From a checkpoint of a small transformer trained on Wikipedia: 14 layers.
Each number is 500 + 50 x the weight over its row's rms, rounded and kept within 0 to 999. Layers, rows and columns count from 0. Numbers have three digits each. The size before them is the row's rms in percent of the matrix's.

# layer 4 MLP up, 320x128, rms 0.248, rows 73-109, columns 0-127
079:434497540514446546526500493507430450528479429524482472418486587498512488480508455515521552497392518554466467471561560421416545478474503460529482555542491539577505470552528523507510484554413573478498415582543620544518468361549547488498522542463498479523591463410481485512496511477490566463452471521510406500488578406434506498634540491493483453469380613526568447437519598536489498527501
104:487541438507537469451382579560503525527473496430459592459442523429527573560380486418446506354466487555492540414468514468410489531446518491516515579544530497524593503525518435498492548474521467460515496549497556428424484559477552382494441549494533520477442506463431441473445485480561483459444482510510508516523564508549451426437532670506483513500601514438521474457491516544492476454505
093:474527408492534585465432552470484568496483453484567490422493562491524436501450561498361492524502485560572508476565528469454522551568496389546475530455511520575491422533593433462507543549529480566463491536510508481484465590526477521533468450514569446632516496464548528478412562532514440488465529461433492558437495578549467527568555475549584508548451479566552462505467421450561481645496
090:530480463602485507583545441561540569619497453503543523454511559488554508528521445503483470597527461586489455479519543497484543508608510644509575448529521422499507500436533498475513423544487456525454472556419536487471593489497459557395555548487476474526451503449501467438520405503507515612446514521542449482544462533450533548451517489479522527635431509540451430512426439474589582464504
090:562455413535501514510586492552540563529591546496591542468512468567471560507508428614479486406362454381495466454503412468556439463438539562477497590507543530514477519431464491505571460500478577529467436560520541457584399530589559575540496453486505489535488467475518441452546532436486457527526489530575543480552479492560481511435465425481571566562568494472452501469476543458556503476544
088:522457516417496488537564546367531546540649476533513452514523576582507527432454467506443539560533465577523545446489554582481519424515570564437422525497488590565547479482519490481544493474435471441505486573424520495406516504495506499578552550496530467593431582550461545466509544458487474582469436572473500531500488621507486516443456431524544488482525464441473471557442424514549465548587
103:518456418618445515536545563582526519487553479561468460498434423484473410504558512491548489500403468603554520508409539445499363448442454503452562496536586501500455550503498439474515485552492584465513432483487564607486516439577461446459563489515578403558449533505518489564573444433510554506562440482497534483475482491533511425429463491544518501577486537499536539504529516376480442445508
082:421417571532445429505475463491529365482593532582501439547523562478453556512453441453508625482494439519518528527537520462535545544473484456489517550542450430478506530487609447443550439426569433505545449478468408536507554543472504517512479481498501518539451515515577509464526535560512529477565392497599410468482505459480499409474489522420460425531502449563580512513586594460476562565549
091:458527498522527488512509578579531441508407525471456401447450489488572449484516486544544480436500445563538510481473497492428525517552452492471522678524445441532566582572525475423459401485455502524581490451505396519463525531547574462423499486464492548455523444433526434440550467595471470477521458451543455467405514532506496576462500570541595572536563442532574529502445436465563514450485
105:392513505466479489461456458563407474471473429521548527523500539502534514519568457471489442589521553422460431534524530567476469509527532525485459562400490488417493380535480451527476489500521478508563513527533586510560524587447454451520409469527560586533546483456475524561573442602526587460529342542558474541559483475548484492499432490539555504438609484512548538525544498594516420539543
093:462416420511491498530513504582488475596432470546559568507550486580593505487375462513468492488499535526542509469486510445503448564519515546536628537400405424385476485446476500471489414470531533473507477465464510534529453453594507473495503460476538480438557537541447553548480576484513540568462430451546481508434414580424503547558491500595513590465463425493504528563477475523517623533486
087:455475451566500488496474526445507452437566559521461457523547526442451565485570426520443459505500540489466472481419554489462577504492466494531506507496483544619434485586502479536573502490540416487454572535542533494604427513473519392521524460494560551514489525547519454512450509491433452617435572567563617583537552512517565493559565505552481475414612503491526442477604498385551468526533
108:476536543511453428506500510510533519412581425563542474579496524529478480526493544530540420660438460427501514569480566504473480549508556422505489566476548517551545477538448538578602542539469555563445607531513509513482475528520509513416547527446549482495594495477570563424503455464457457576422560424422514519546391468552459436502519484557495516497561385566518554467564507484510488437483
104:475450501519413554525523423478570481458463496513538581539447503495566563488514526465527418596437465538397518455566548536513420471514515573434506513495539467479570445516483480532520502516476493590377467535500471495472573475488533512514477523532387548505472447416425563521514527551436503534444549488560463570596490477433456552482423450523631423457440406524540408558551503573429470474503
084:452485476571481521544507441418472542512421506483500415451486490482424630614486434592434498462396509554449520497400486502586498552498548425504516483452535489478526478523503480455509548487450481546431518419455524373500518496501511533457487547548515446429394605534537546417378445448384578510531420499500482503525561488448531544478540493487473524528492512428479487473575585506491525492491
101:486526540566485593568525445563561556501500538485475557481480361498557493462537607439570479465468427590541507440374460489507500455481532509520549484520481474490520597516504499493477587467510508510551455503540408448436470508537486419533530470642395507449457500477493429465529373468415476528461503548552450518504413471476522550507527529450422491581506473470561428449584552465518485533502
096:442510551546621451570504502421517404450513531528508463547563463466470507486506436438506490449554548489485491453467533400473461469517495551434479508546473581542478497361431541544486524480514427448510567542482434495477473450626412483501490506507613489505487525541623531504485477506476495529422535496407614468445447544490484488478472606497552532462488479435508487508498372444560489415438
096:496509552543443455447460447485407495476457498485592458466504420474491462523499440510616503438393451529476459478503446566608573497505489472517417579433552410353597484480570530513543527498484424496531544543530496509412457474466566536535571463521417507405477495438488507550514562415418511528494459524453442526428511447491555535474566562457520550542461491412464512518561481552540504461542
092:540485517534606561473439492515571473517590497410412578415511530416455424530542512471564516523471521488518487532548491503416502511499488466447463579491478455480407453545468580555437540475523519530479474562437464429437496467481566557495519541454496420528503454482480406507468512405440469435503424419403501586605540503496606472505471540522426510418566504472583571576497528545485488453555
094:465441440465395430434500514520529442488417507516453411522491528470487467521440562549451487508497427498464497540555550486477464478548469505481504438527536575536467490426528476471448469449538476419587610491530524567522474450484545585445528557456425524605575489463408537525551480556538587500428491411458517540512544392537515361511429500544488494506475560556500479421477499491473424413401
089:510561400518513459507569417399514480438549511458542450518577493417443373551542499495389530453492425515528496546478513560464447507547444437486492529534462558550441469543593447475467543523467552544587460433429531587438459496541557422490509580546427442502471493505498533513495408534436458542579472523514509463428566451489387433498539486467515509474504495571485460481462448458497560448603
106:438481499545500502524494517589518474544506618542505483501545468400546547414530401454563456479485441474480565548517460553557564539584496542509529505513573409551487503509349493474514551436575487521503594429486431493537525481533516415538475400492588558438484594510523489389425467481493562556570502402540463467556486475499556478531544500509538513448459527486464407491494504513382484509509
084:476606597494476540553497526601445439477475442529456609479529497471507548489496509569522430585472577491415578458440515559442512528551518545521470580489438508409526513512532468480519474436535520475464429512449452575428484504561580534453559524473512499498545419543394580475418494501380540491477602476425522554441609497571492494530578500475503526492482506543403480484450506571478516495559
095:406447490539479461509455474511453456580535417495425465523421531591561455446513499498553592489523445546537585441440562455473626570470457505529572499477534442497504397458467493526605563498359437555517567414480492460486476496426504526505477490504472464542435531453533454406493545587545455561509527458475475564571416504525558478506521566400537536494488460406528483504532543528495530501521
101:554543499577442477492521524425565499359458534413517513617424492567533572496471569557504483494549477438508580448494482520461482408621627469450505496477460480471482607582441554540454533440523492584492540557500482502440519540560476509443527491562511444531450547498444567546518484469481474449392462473559501470553511571450547580468496454523523484433531563548484392485507490476565476508522
099:557534506559454513476474468500482554502561527457475472439367499540491468429525513561555504560499555504460486495545478420580499580435553413528592454543488501510506476488510572533444500504425512472499530579460373542461517547528413539546577463453493493512513507467435548384582478378460554490521520545442420413515595593457492530520524548529522528538494459455408429493426497471536540418443
091:557575489480443438518445596530493468455461464465459439565520476562456513492555461626517486508557441500477576567530488458547573529449486518531467544521460488572459540572550429595552474487497504501546413560502536471446461442531511455586454560474550487506455452609564581414538474575483517503503486425417520362570499508506553475551605455573501534472518552532486504525555565591466465542505
092:521473495420479549508486449444489466618521549524517491493577468424473532486540506563428495601550483409486515495534441486549505499500497429453572450526542504570521541509478529450544572499572495413501555551477498482426478579569432575468460502551399454532477439481445587548554479423564540447472500516466514515453594547553416549399456470566418437458564559565505502405459456429557498476447
097:454471438471480548469529458570521452551588604508508505538463402416541527543466573510469493449513462512500565455511431546529568591475490521439433534369505429410540399569561510452625530480554464484444518446517474402405462496523523496523467525437529483518422500446487486476475443502436477461453409511463510462417512459543461504462494554513502466450584365451555549495527454511464517532526
105:538585511448537454516489469560522503469532608526538546571476518502609502476457475484483571489507487464535484519452572530416509458485536502501548586342469341517492492459505470540480439499469453529485451509505397373487510419502548385537546472577496495530453469476464460567442545477556526422535482430527550423505555510578501489575561551526512571451415495515538516556459486548418503522470
100:472382514578493554580460517552443412459418541410370525491465468560454487438561441413462552509488440552514538436487533437501482448507518475487466471530457478478495458456496534471509387501444513465526518567463427436514549501502543444506576522446548529527538497522443446482525513553601448474505487517589561563584515477468541578526493469504445539523450422385562404486508484419523402495449
100:557454456530554458445538577424570511405532507506481483530558557424353415475523526395488534474416498498501461508497507420457435416537505619546507457545379505554461528555492424509494466517469540540585481553457469471551476495460491475567495469471495443453461582484589578457463383496431476537503486567508516541438444547398472503449475545482475553482518559525486525556518521501604504504494
121:434555452533401480565446514517398535504540519517543525485501515408494415442481563533511540556472524466438477452480507508512424482465434500464507373619496546479528472485439448482450443392563563558522412440400503453451491517627509476494520488364574538531582466510535514523452508473488458485430560482506453411487604518467489551455544403504504543490496431536492506481518514443526441486553
103:362514463585537488562437548488499448482429434508463445518484508509511359449551537506556477477443388495531540504482451478466573394506449493510450405481496546466499556409471453535507487517512463524477512471493484474594552494542554586449492450517564487412529541458360496446455455466422398490570493484535530554543529516444497552498526514518492475446472517458586529607540566555464531575533
081:540539467532524512531558496510457597552494526504383503481496516489490492573470362518594543444572491520516504508436453516563456456483550495402491544380475481556507547498565495466413521439483498488463519581618428371511556530453556419484511467528488470481543517466523578382481459476554462522520450541498488499560515511481601572518533426422489514412443484518467505557500472417470456515409
100:500537486475463513549417486511479488435476608490574467465506481387469423520513572550588444562454586500560442438491451469534465541417519459492516568459515556515513552598422494467452509499550442501546501468481502532483544477395434473576524457471546478458486458527618535579410402472497481450464576547506552526478574515398505490468607465409483470416499516558500484543501513463580586526478
106:510466523521531548507587563443450526549523516432575475487513533583397524535458406479462513441479542531490502456514508411438534546391540553542439594515458422470570439501525474497480490524529428431520476536569435429514406434517432491385487414499549499500542507468516553508466493534498475491497533464534396590584536507479388519446535573449401507534431480405552442446490498488476474542447
# layer 4 MLP down (transposed), 320x128, rms 0.229, rows 73-108, columns 0-127
083:534520533567511516512509503451603402512474493452484453510464520450463542561460539526427513496577521535539455525513446545426516464335440447560405421575583537480489480505565461442452488432468438451545568427533465471444476491556477495450548552501481568422533450516397502488559532577547494480557490399527456492519488463470540515471509538507529529630592422564448560572577508517478484498532
102:496517479519491543582453450436453466492544458541472515480486439471511584488494539598590439464595532519517485441476530443572480454511532505422368594449538549488518505470498422534551502514492508480474425556544509520522602465446482571491549579553564466493494565519522420447437538463551439495474483597595429398416474528392476489473422526508531559559514576530534466528592452531434498480544
099:537419485479545496525429451567496413550496468484575551478518599492529495436580526532454515476451559416555504487455558503451561461589508345583498522479574626606462464463529388457556502484558464548515535518455474539407522539512429524586411432501558519548515512436479532519433569549423470429531445471480435481466509515550525495515517491541492459474515484574546466575530460506481546490542
086:485523535482505478455409534435504542327550503493483484487483540468486475511492553522527658385487438427518486533534439535433539519488508431453586458486436520464527436529494568457462490514489587507515483469490394625501619546515518535530480501557501417555551520483491448503544508523510494541518562399471541547519481457551513526465584506459457521464594509476552490509417564424541540549410
091:538521549594504461505550492549484397524472510501536416526513539561514561527502659504449468471499499532480583439466480500415551537509417423556524555490562498508358512476517483471567514501518433516542500457483481421485514505447536479540568443405492560495528466527448482462551428528510459478515526515529443515426652491554521404404452519503592514510436467478468495596581517582503545512438
092:454525489544628531557530489443454507467500482513517499541458552532577487495482450537542416460509496494395426542404493459490463530463399457488479458563587420574577400448520501429512477626574423415439462494427517457439548518456482454547559490422515529514490511491542440496443409522461489458474438433560524497506460491559550495459462415483432483436503568467509576470472479567470516426426
098:582442618485484551512533521561476521565576538429467476483388401434507441483537502451485460440566457455469565444500581471575528468567534555596471468460433485502491568548538487472476536542469515456459388518482519561541478547443491473470355474486584559436503559503447460453513628491495533444545531516591482414458514442537460470464462510499515541400487453551494551542479454543503482495541
090:596547441560449511443457484459524578473483471548493515434504503480516490536510574491532437494456475551529535495554512536443529463590548483550563406438586495587470415443460491488489578485416539596477559492547596568591484427554498454597511465529457566444494472409429433513486472522416485555381525496479486443467528517439433474533474631433503467422513487538452482491453449526496546500465
097:576502500491533568516469416475608532470513516503461450479481483494486522461452525568461475469478558416535541480421619470480561535464469571529548538526595515567689477464512541523480497397471500584516522519456564460550503574483517443518414479409448506444657563489503531494574486500483452570529504519582496457484482546455481474458470514614397508547541468502522492575501510545523510492491
110:528476432513447573584490442452476565437419418476546508528582546488391524600447452519557485408442435537483519457465449573496510500470361527530528569526533562512454435529470395535574440437507472422463487511467429477505501460536449549490475548572502530600468442443499514523453493534570494452437453542488520516492546451520503562425502548596606558511474494527421534534492546580519491479527
097:516500468429466458532423513507569497498450406502528430482404598529467500489490457395499472462490430427433503553510438415515534573567543521460520508493354700555512398448566461497562496517510506498479526445495468413478568482535460489463540548479508454469547462509491461511558411445536520565509586524413495528508495538520504556478435514562572434452467522536537467520482433531492482479443
093:496370485577497452435489515597453520536542528520533502514570551469469563410514482470373410508516543475467544441517428512504566504527575474471561508452488440543460457506549560474510475509430619480517573477446528471500519478503550583481494429429421458433477482607499566499405466549506431381537530580521474452459454494482552560481414469541497489452496561441488450561476560475600501488520
102:469541356430502495514474476487525478462526564471443468495447453490451554466436464510522514491502521390441535514539559507501500544565412498476553538510524443372491512517597455518524457458426532492401488482465577470557483433430487508487539444463461463577567490520402446511489412509563520519526463474503451485532444427496477358409495402559454520422534502449507560523540495577422603505526
103:513566532481452516554471499535528504521579449483537458425495433430545412539453527488456551510513571404431582508509480582526597488523527409587567550523583414541431506603475520458445528417480486518534473503502456538586574491521532525472488494472439395530537531506496464509572513498507511408470487531507485531573621513413491522511424568403434495498455545482423539424550483410561489458509
092:527532529434448508542487392583455574540565540486597432399476495553443471585511507522487626525569526467544513491491559521485563553537609493548494460511542591458480400472510528468567576506479549472427624424492499516562528457506433511418487509466496551444408513500391473544548608464474481459519522551491473513507541457550530472483481441519515461431511484408422470471499547469575515502485
103:494470502529421463509475455507493473483453491584422491434559551470419444563503427405548495426531476557507513388427416536495466445439526542550595489557565480324478504478540514462571569472527525555484597502540555503479457450572499514525476540532428483558511450513508505551559489576551504428408499472523510479479427549441626473529447514423494512546462474479598478512476498516558504491572
098:459525552465433507461511502557504530580436576480553532449625435452564473535465485517376433492498596532527586517501449512444508572589465574569511483624475463455540545512462520432523526521485431567467597545602399493483563506470462462455536452461534509469453525503386488555494465483551539509520615478488531523458494436503568488542376513561467433538500449513570477504493514479528504495532
099:433441501530598480469567459485492474461444441528578444510513393502541482564481418550536471459492446470505499468563478491535433481563597386455496489483585477491424479504388425414556529575501591612494476516423491453493485537454504530439489548528446448498494426524435570509521587588511575547467507511493497529447463497393498580519510514408576551572514483509515583522533509520539510489574
094:546442619541431465463446575578411478488520563553441450455533494415554463525487521507455510596449435488543464547534480594522515545498587402510443568482499552583423473624483435513503419489567475502501443456523520507542548450556496499459459469475539480408504571364544499473448504499487538523478523475521472556515473463531337506484495463508493507463531422467572427532437465524521523515505
095:521527455468580518499459570378504460528534372477527465513541526475436444526481570456521565579524441489567447516483602525513342496427461537500580468482441429463481501468525541545403499485464510466528507550484529509487638479483576489466467442523502476483516483562486512481532604470502525535588435431510442550519457380478496609433534466479485560455454513498401510469523478466528428498477
094:466561532461466504488557479562583589505403459452465492516476444582454515475519437501516427509538576483619469485459452522526455496473363538566473513495456482448457563583546426516448473466577468439439575532395566479484531579459562520474513516445568566483526553543454447481448558477466536424436516546441514443496536471462460504485515489507438469436489528488435372443525495484481471494357
099:489431475435535509536520524457511550481432531475424469494448499550535432551464581420402496548498474508519501464523535484523427512483400383552540405467567504438513424522585468467475450488527420527496497539501489551473465581423443459458496594578531542506542450415470489520523516548476552560369491638473560566427527543533421450504472426527442393567536495481518512486512510465520506550444
089:515449525477577592429509390511493480504485475412496527515557437494481548498501560500493547491383557581516553433414541504605549526546429543449454467558552426398507414493557486538519542517429503480490492520517494464477505508498501529601567454483558530542460475540506518451451487377465599590621569567480472566440503516469473542528483500583522526569493418531438481528456425533520523508565
089:484537504570412456565559500576446470470445488482452518453451483581587478505513556400551558530506487600521455547469565557434555500535533467487559504475574515529498508410505525533510438569459514493540477511526363469648519520512564566496515568475517501526480600413457514480516495538510512447610500511453573592552504464499491576452537602432466508573539490471562437538524428490428501451504
096:520460523442565422581498569578441547552482430500466605485482422542533496487484467471433495465489521556498548526416562573593537504545507461539451512517537509464412385399553464467560562472513479454475472441427535527455548459408526490538411469498550544504447538437540490557603380474510510536509517514581493457541454537588520495590435432492478445480494523422489487442615483493470490463497
098:374470504500531514571482604525476529534484529468493531507518416450548504611543498446499416515401479506482454561412657514494477449544480509462497587548498443486522477512516470469503477504512483532536449468554533515538644432455565419461502547500477611455465522480565490544394578523517454532415455508523473588560530429576547515475440524539497452477569453509532586486507461564491485494569
097:460533521439553577427613565423431530571549403452454512490478542489559486442496487434519538573508474601578525589536466512510488469567426467489459547590580506464420513461548469480627522504550553521439457494514485529498512484536488466557404522452471492493491508491470413573456510445545493592471433442460528488466490538546504527434529459455500590397482421487488523462541549551442513436600
095:421467412591504514595491503479531430519472462475453514498533470460511551554464486470438568451495459515506558448420526548520476494527581428540531457544466556494546524519443493455446492526484473408583558376494485496412564522566502487526391455454419463413540553542459524411563486539455553490478426516553541565426577468520540405520484521514410550585535498558486408559503524430553552505545
101:456489557574543576531462517560550463587460514430444535537511497462517519541501512488527526505433502494490582464460440560517543573499469501496425526410460459439629512519515493460603562452524442442532615474471537434376534582482530448556530461458497439424485458427405446491483529497442402555423474525425442462484592488494522515517541516542426532502518508416473584513488541429461566452456
099:479455482539575495496523470435437589548529454494453522495451525545510428488426373495509410485475631536412469442575408410495464572484511531485516437544567503537545574580602543563467525485531503470552578514478504515497501498571420500505529498513476450451537477474581558530546469605477398484497565533433496531581513475491546448453498477584481544549532525469603434488573457488523450513570
103:475500515372495474454505424523480501594555464525472445418559484553466533479532531537581521419579590411420506569556460478528484446516545541457540604446403562610509553507511523496499527482535462435475555450557481496554473558478506506476469450490564514556477553413525532515428513447601547491429507521526469364472469504512485411455399495548464425470537451536430542511490500472523578458531
093:346590449439505544565520526645441497510466488418513529595482456550585454489437542465550430560520494480480539442562522528463446551481500538536513564492481616435448521355448562507537532514471436457461495497475445514408509562504441507439517516506427488486556523495454440553442516413566536463516551468512478512508506417610468459506558513559558517452476482489470472471437510568518480473467
117:496528434517493449534420507504515477517533472506475447507480501465399363447508489561539518604488553538553459488507446513515471488478492442471453422479489335511505484432433518477416411403610539532493486462429518421532413511479516438535526599511467474489584381465544576458540540545523488444460543465524526461538484413472444573523555479505588516541449478510489506451542497497588554441455
101:455451496533491483567518527513522529444525478518479447507471477594600437492575518490486541491454528459569486577483533516544419494486594558402487429507540596527551467480390447470476499525481485530507464486502503513602512456471456449469517356429459427469500455432381545514483445478465439410482563481519539494526559510535514538432635484545513511535445459499609609486544518563505476495597
093:479525612429523548485555435517442396491435501514505555453469416515563433490500547516453522416534483512489459499402499450434449531501518451442535498512440517419468491482551472553419486472576434503480475499505385399585468520462462431501477586550453464477483620452477575517435537488492581439404512507556480554487511414442548456561500454446492468550492564468449529555461491519431407476431
098:522440487503488460497546517373505510518460561574440532514460521512458511459384457496581518500487442453520503539511545512521552455585487550493442467490515499509455616490434625527520447503467523517544466455486521435485493489546509436458442488540552532455456399496507500574517566586604550599433523523423474522452457515431540460483398508482440516602607558503470434598537560473499531492607
# layer 4 MLP gate, 320x128, rms 0.259, rows 74-109, columns 0-127
099:411486467471537396509415557566463481542522497436417481509492468470485467465510521551434501432547456487459632461469526551503569482437446446446433588513560485521485514524547507556464445402447444508483571554472514425469493483567518585435552474460552473528501507556483489553395517519559537548464529550523492397467452472594445490481393463459507521519555465535565620480503429463595513568540
099:524548560465507500525603502511457481439548562554546485560505420510497595495446413595548496455450428405405438489460572476487508497488539557432502401530518441471482512477449513509519449436458477458431528513475533472545540435426416385416522513388461564386468506524473542574510535565517515500561465496476575479547602481515508569490449512523389519436504452540445513464541577500474494487498
088:406520403580459478605646442430474499480512551477425499497509511431566570513523451435541469559514559518527493479550538466456522474490472570538472541470585445560510494462560469533570393559432522434431468521545505540530515521475433499374517441536501511551484507499464512530499429488505596497510422518465435399597518563534533559502511508456463584514520407496452488507608493491486572511542
104:454507499526474455595496418469462355530460564504441457522486530500527566473497527438445471508565478513549626488473561456419488541541513474435501561533457477465511443561500469415434463544501432413500557459530490524472628494503484454439549421508509521442558484556493550510464492543567540527521547504579461474448532528512570504564518530454471440470422416481511457485589467475447587618382
096:476613484508518442428529479520475448473461432401440428477584549570439492494541541522482487383505506478512498560486448433550516527490544575595469438490549460415524521494552484477506437490572530514490621437492469488619481468520470539463484508498512464492466412497419416601469459461438405550567526410541470440505464483460507479490504559459461510463505486526623437506512481607534528517409
093:491426468529462461462428506521495390487488474528427474577484477524388464540457557414482411557390464532510534403445548480519548519452469513458535498502430547578492479536415446490439544477490553538478496509499559444527495500442479512517441523490475464478441571436565560487507443436498489510533479513501469597504444457491572401469505445409437479527544524576497474613520499355489459385573
094:572581569460431420391492492553611459575497525470456546445534521475430558511449417439526465549527583485528452616550518561417527444449543522468500510510493456542496536506464462563487428522495415582479578546460500599539509433538488527502568503501441567470536480517502516502452512600430514478457417452503498564523495515481457502503599560550555459499553549480560428568462465492379479528456
100:541493544506528487480447471427541581459544537394551513452493494481424586606506471514527514508467517511544471435464530462510544489491521496570443516507511531599549499454509466501462403463570379498513504565496555424535459599455480478542433470537450548511594586551551627547518512453530443474492460483598539518533423520481538461519419491641578467529510553440498478433504490485427531592551
099:476502430541502496435491575469561495519520458471479458485455487401439531494439649493507504436482447620511601448449438390468524516443430431494467450547472527567457518516586492466578540535528487472509378477401513526506427500460480575368585531519473435450478507551523475410477492478491398512527547501476580499475582552511545546488494539477534479518444531496504519540420492406530523496488
101:429449470577464472550474409513492434572448533530460401463521554506496528485489457443540554549558454564430592542443549472560546511500554497548530454501447526364428540444481540499475466573556480476504512470494526424489507548461446509429468575632566545488505466494460459519439558437457506563493453529489540456508587556525387507453518523557500495546573363462472484444406483547508495515428
086:529584516504537550471640559380516593470446557521518410500396510483519528461542459570517512488423412524538570520518521504433442512615533537399474514464441406492449496443529510513484481593450481391495519511440565457516521460458459612465496477506525549535558484522487466565542483482459533492463469413514508454509407471474492474536403420428505493493459442496434550436510536508478476558440
114:535375513474431424524500432487507422575525511600531542531465478499538574438427479447544499555474557534556475535575573533461559459514533531553486464536502453393451506452534406537534477564501455449469589526536619501527472461456541540457508416398479422534505481554445529547473499499514527523430403608526471531541552479484497396386473494583508552472508485554480471539477552538482539562470
107:447443481513542552410503457501549559502542510410541559531483446518494521477463493434544467493515391633520493642524511530423495551545522472445480469478442454471448487518419482499472456375515514433500525533451574492461448534558480544445473498449552448482515409612420579574519522446526484513569556486538375416578490452586491470491446491477544498509490519513505453392531471427494503464472
082:520446571513535522549463553572545478502521494426544562482530480461528438450506431477570501418476433467493515507439517471457573515516508495505552476585496445547433537510447500503503521461497427434487595507525507606496576504417472457499513556418451568465475566503513440666422497552487554569521543482539438446499526575502606578510569576639510564478496525484504518626486496555451484496534
104:429510494393471489563476569535582476485500573547529452477593496388504475459436474540436491507502556425532619499455445472509536470430472569458569518544441459457596458513434498517524466463480534492593509533490550513530448533462585484560629463517518486538503459539485516529414426463451475505471535551400570523612519569515485460520545460435516524542414496404452404430496471534507519468540
102:446492475544510490516558501472493456459536467626505450505399610572477569580380505540558449612483453432512532529582598506527495520512579494579479501410519548538433419460416496597556428477442572521488495483456630456534488525562488552502450541459533513534525486486507515445551525485434502423459406469523503532475536608531518478476506447507562524528473485555461510504494440472419476506454
106:604484526532548469547486456467501432505460543438437566520451488496357579504451541464558479548472570533474471418435496536500506453599499521454536503560437487472571530504584524400433510494471440516487473542482566529534501419582513481594564468518536467507486499490495512548456572335450433582428385500516484573468502517478510461505540523454506479626520508433505479581529503466545506531561
100:510464439564519524477559419534456535572501527433508538541505457500592546523563522509567565494486551456476521508549503468463473441543500525396474490484553474447454502435583442482455573497413544491558466553385453428383455469553520521492506559503469487542515386544484539569492601331476449504493459470473482432515515528459563473500461515474409513452472529571520599578577455516459574509480
096:526551523460452422504531517532486465504443460472462394457471560642494489549513567463434444459502603529467588534503452534500446561519442546437523576472525551424519481532477482420502413575486455454563489528566570500556424490517496586500544510474552506556518494530410441504485501476455450479500494421416429391511571416498418437506510527449421468437441486574482509491495479546475395448440
098:506573481524528545520551502577466539498433445526490556551449536555536487475432532353469509426453627421467430546434511475528443546476439450512509538514541416529396469522522550426462510547562512465443450486485586492408513543533474471571512424494487554482525484584442498556533560442551514471518558478380563543495439515582418465563472458484456401468501561473448544482478513569504440472457
102:532487532542519530447549492442499458391575507538556505481529539444579557453505459519494497628500448501453524561472587367499534526544577478516441502467471609593453499431542509589474511504481448519490598516490447469458478486405542543473532522465527489486455461562514534532553423461462546531510459467481641535491508441482587467488523380543539439507563437512545534589517427445490574546475
087:417432485461428477426564478490508508539496500433506532517493434517481477483549536450498467557425448481474472517445559489519574618526458607408425404516486454460460418553638506435458504478474433523538613525534470538487478480496541502520486550482552523498543460571467482510414626431456493550544472521535494561515494625531548427450483460500490457487524490550549515612563455548503505583554
080:419387512435472415386459430481453547591541464507476441588482559371431520519480479419482526481493473516456537475475538500493527577453515483528509472442554490447531388559500532481518540586526466543454529485605607499461523508461501473465487464538566426495483357491477425502428458582479489487494603571531476473503534490571453476589479576442541515474434507510454513496511572526470469492478
095:546508486560551437479569550442474514498500565479485471558511531512405513554470490541418440492514525549552476416420465516619532501456604475462450513474501459511560438545529524549396554407456500491453448498420552377472516506447625552445523556464563470481528563580483494580478474510515459451420433529522472507452467612528498551397433468497483487505526538552479453425502513573471482508593
098:555524487506548485478448495475486531453526482545494527509487588514494478518539494534410450505487605563613497577506474454563494480506501457570559449446473527512461481531472546451513480474510545427486472621451544522503485535537491598538503513478555480505586479653472443425561498433373501452502514481374465492513440525417423464437492535363551554526498513422422437429493489487550564518436
096:496528513465545380438455464567478451501543644607526419516479492483471515499531508590425444556421527453458541521470531486527503512458492629538514428453510483472563524465485459425485503525514444458440524564496511438427483476417554537486483503539531473501480455508557514498546444493541465372482565478548423585388513512525489453424481496444491508474569624470523500579516436496611493440508
089:511411518584471528557454482554504494498515571483499539455522540568471513529427426541610582530480485540384442530489474417417509490518468485514572539484592494415571507534449496475562553482493515481430561596538441562515528506556488463538548460435566435475472525452519503521552457419501490517506455512454489364645455494566481522452526525516556542519520582506403596453525439482510537419517
094:433525478551478485544554467422544390494596514518425522464507471494578529527413476515482494470471505493471536468364473506552512461561512492464554490525598554575497556434547565491484534604400497454504428538503538479570508502545588512504579465554484499484534485492411555519432585419539445450470577573562435516505560467519407465486533561542566514457537490506493478567404468543465483404422
099:553464456557529545507558571543502602595520468480514463479537542568390548529482449478536449472512474539427503534589386494499456569546463604492572528499536591452537516481500530568461457458522434429515516560553422481461528517485454496476423505414434460453602523504523443442498432568459486532522516497484499505512475474449495537502439455536496552619532593462556453381519535469490438417584
111:373512533494523487455544475462572354513433438585546470411438415376567488501476538409557501448532499460479515433507553504509484555483468415532403553416528504547443562519529529469446454476520423484473529484493477570512501575512469450496514528571494530589469481505461526502476492526393507567435512523550453540500457391461552462602479551561559481519547494513474536587484570542492531553510
091:466487508504522449537440497507506511509553531530495481521479498592432445413478507495539434565527421519510548554524511553492502479453549575550502469517552518458491421497533459488597503436496510418412541549521516480491553447465488505491540431500463611590447541597557688543515471451504518481570532489483467437564473421492499536458468436471517496512578491480558359546537479549397548625539
135:476519452504459502600511451495481462537556528574564491516466430411482467489464562576494442586424549541443513417460500461444396490506430553525508416532484474554513563522375387501474425441575496555533398474351507527432494555515463486479497539431512431485547464477569555474556449490529461519428535443497467402506603560461498484466480508459455505479473422515487440517510473422483485529525
109:422445435570553396535507501444543543516461413478435453529476546477482507478567488439518530503478478477545495484480486487463579441517467495487487462421503526594475465545411482523484536483510469580555558503450562513502573475530547442329490521507441556524571567515337474501487406482466470528474452513521599552500536593560571548560508515584494507479597500504507427569564507512478503511589
102:474477441497535467468583517512485533604474487504418439528479467493476540569525418476565503536583589527563532520490476501501517463492492418575547461445484483597520598353498453577503507463507489433483541538645540472542536552506559498364496435579496573557557516602537517452507445498583453508508488508512473465542468473481526514470465463569540488380543532528446491527536572485422481445533
106:476450492523393560562533441570479480465516498525481432431449550586549534545512501545468482493459514492481543542503501503550459519531495530518576419451448442382547554409542449492454423422543457445506518427413506560387445523526436647547472511460525473531495637490462520490552535431511407512551520438506480523455542503413518543528517525510479487568462468443452542460446394448553482449494
107:502402527518423456510461516552460530460476401541483540485516515508519485448494581463455499531526506434504504541500538485576493544497527564516484476437377588519463545526450519480620516519454630554527483494442519498569493467507490521462469500615452349558508534504529507506521550547469415498463495568541511394549508478480547482409514461563541595466570593509430457481384511457473430569455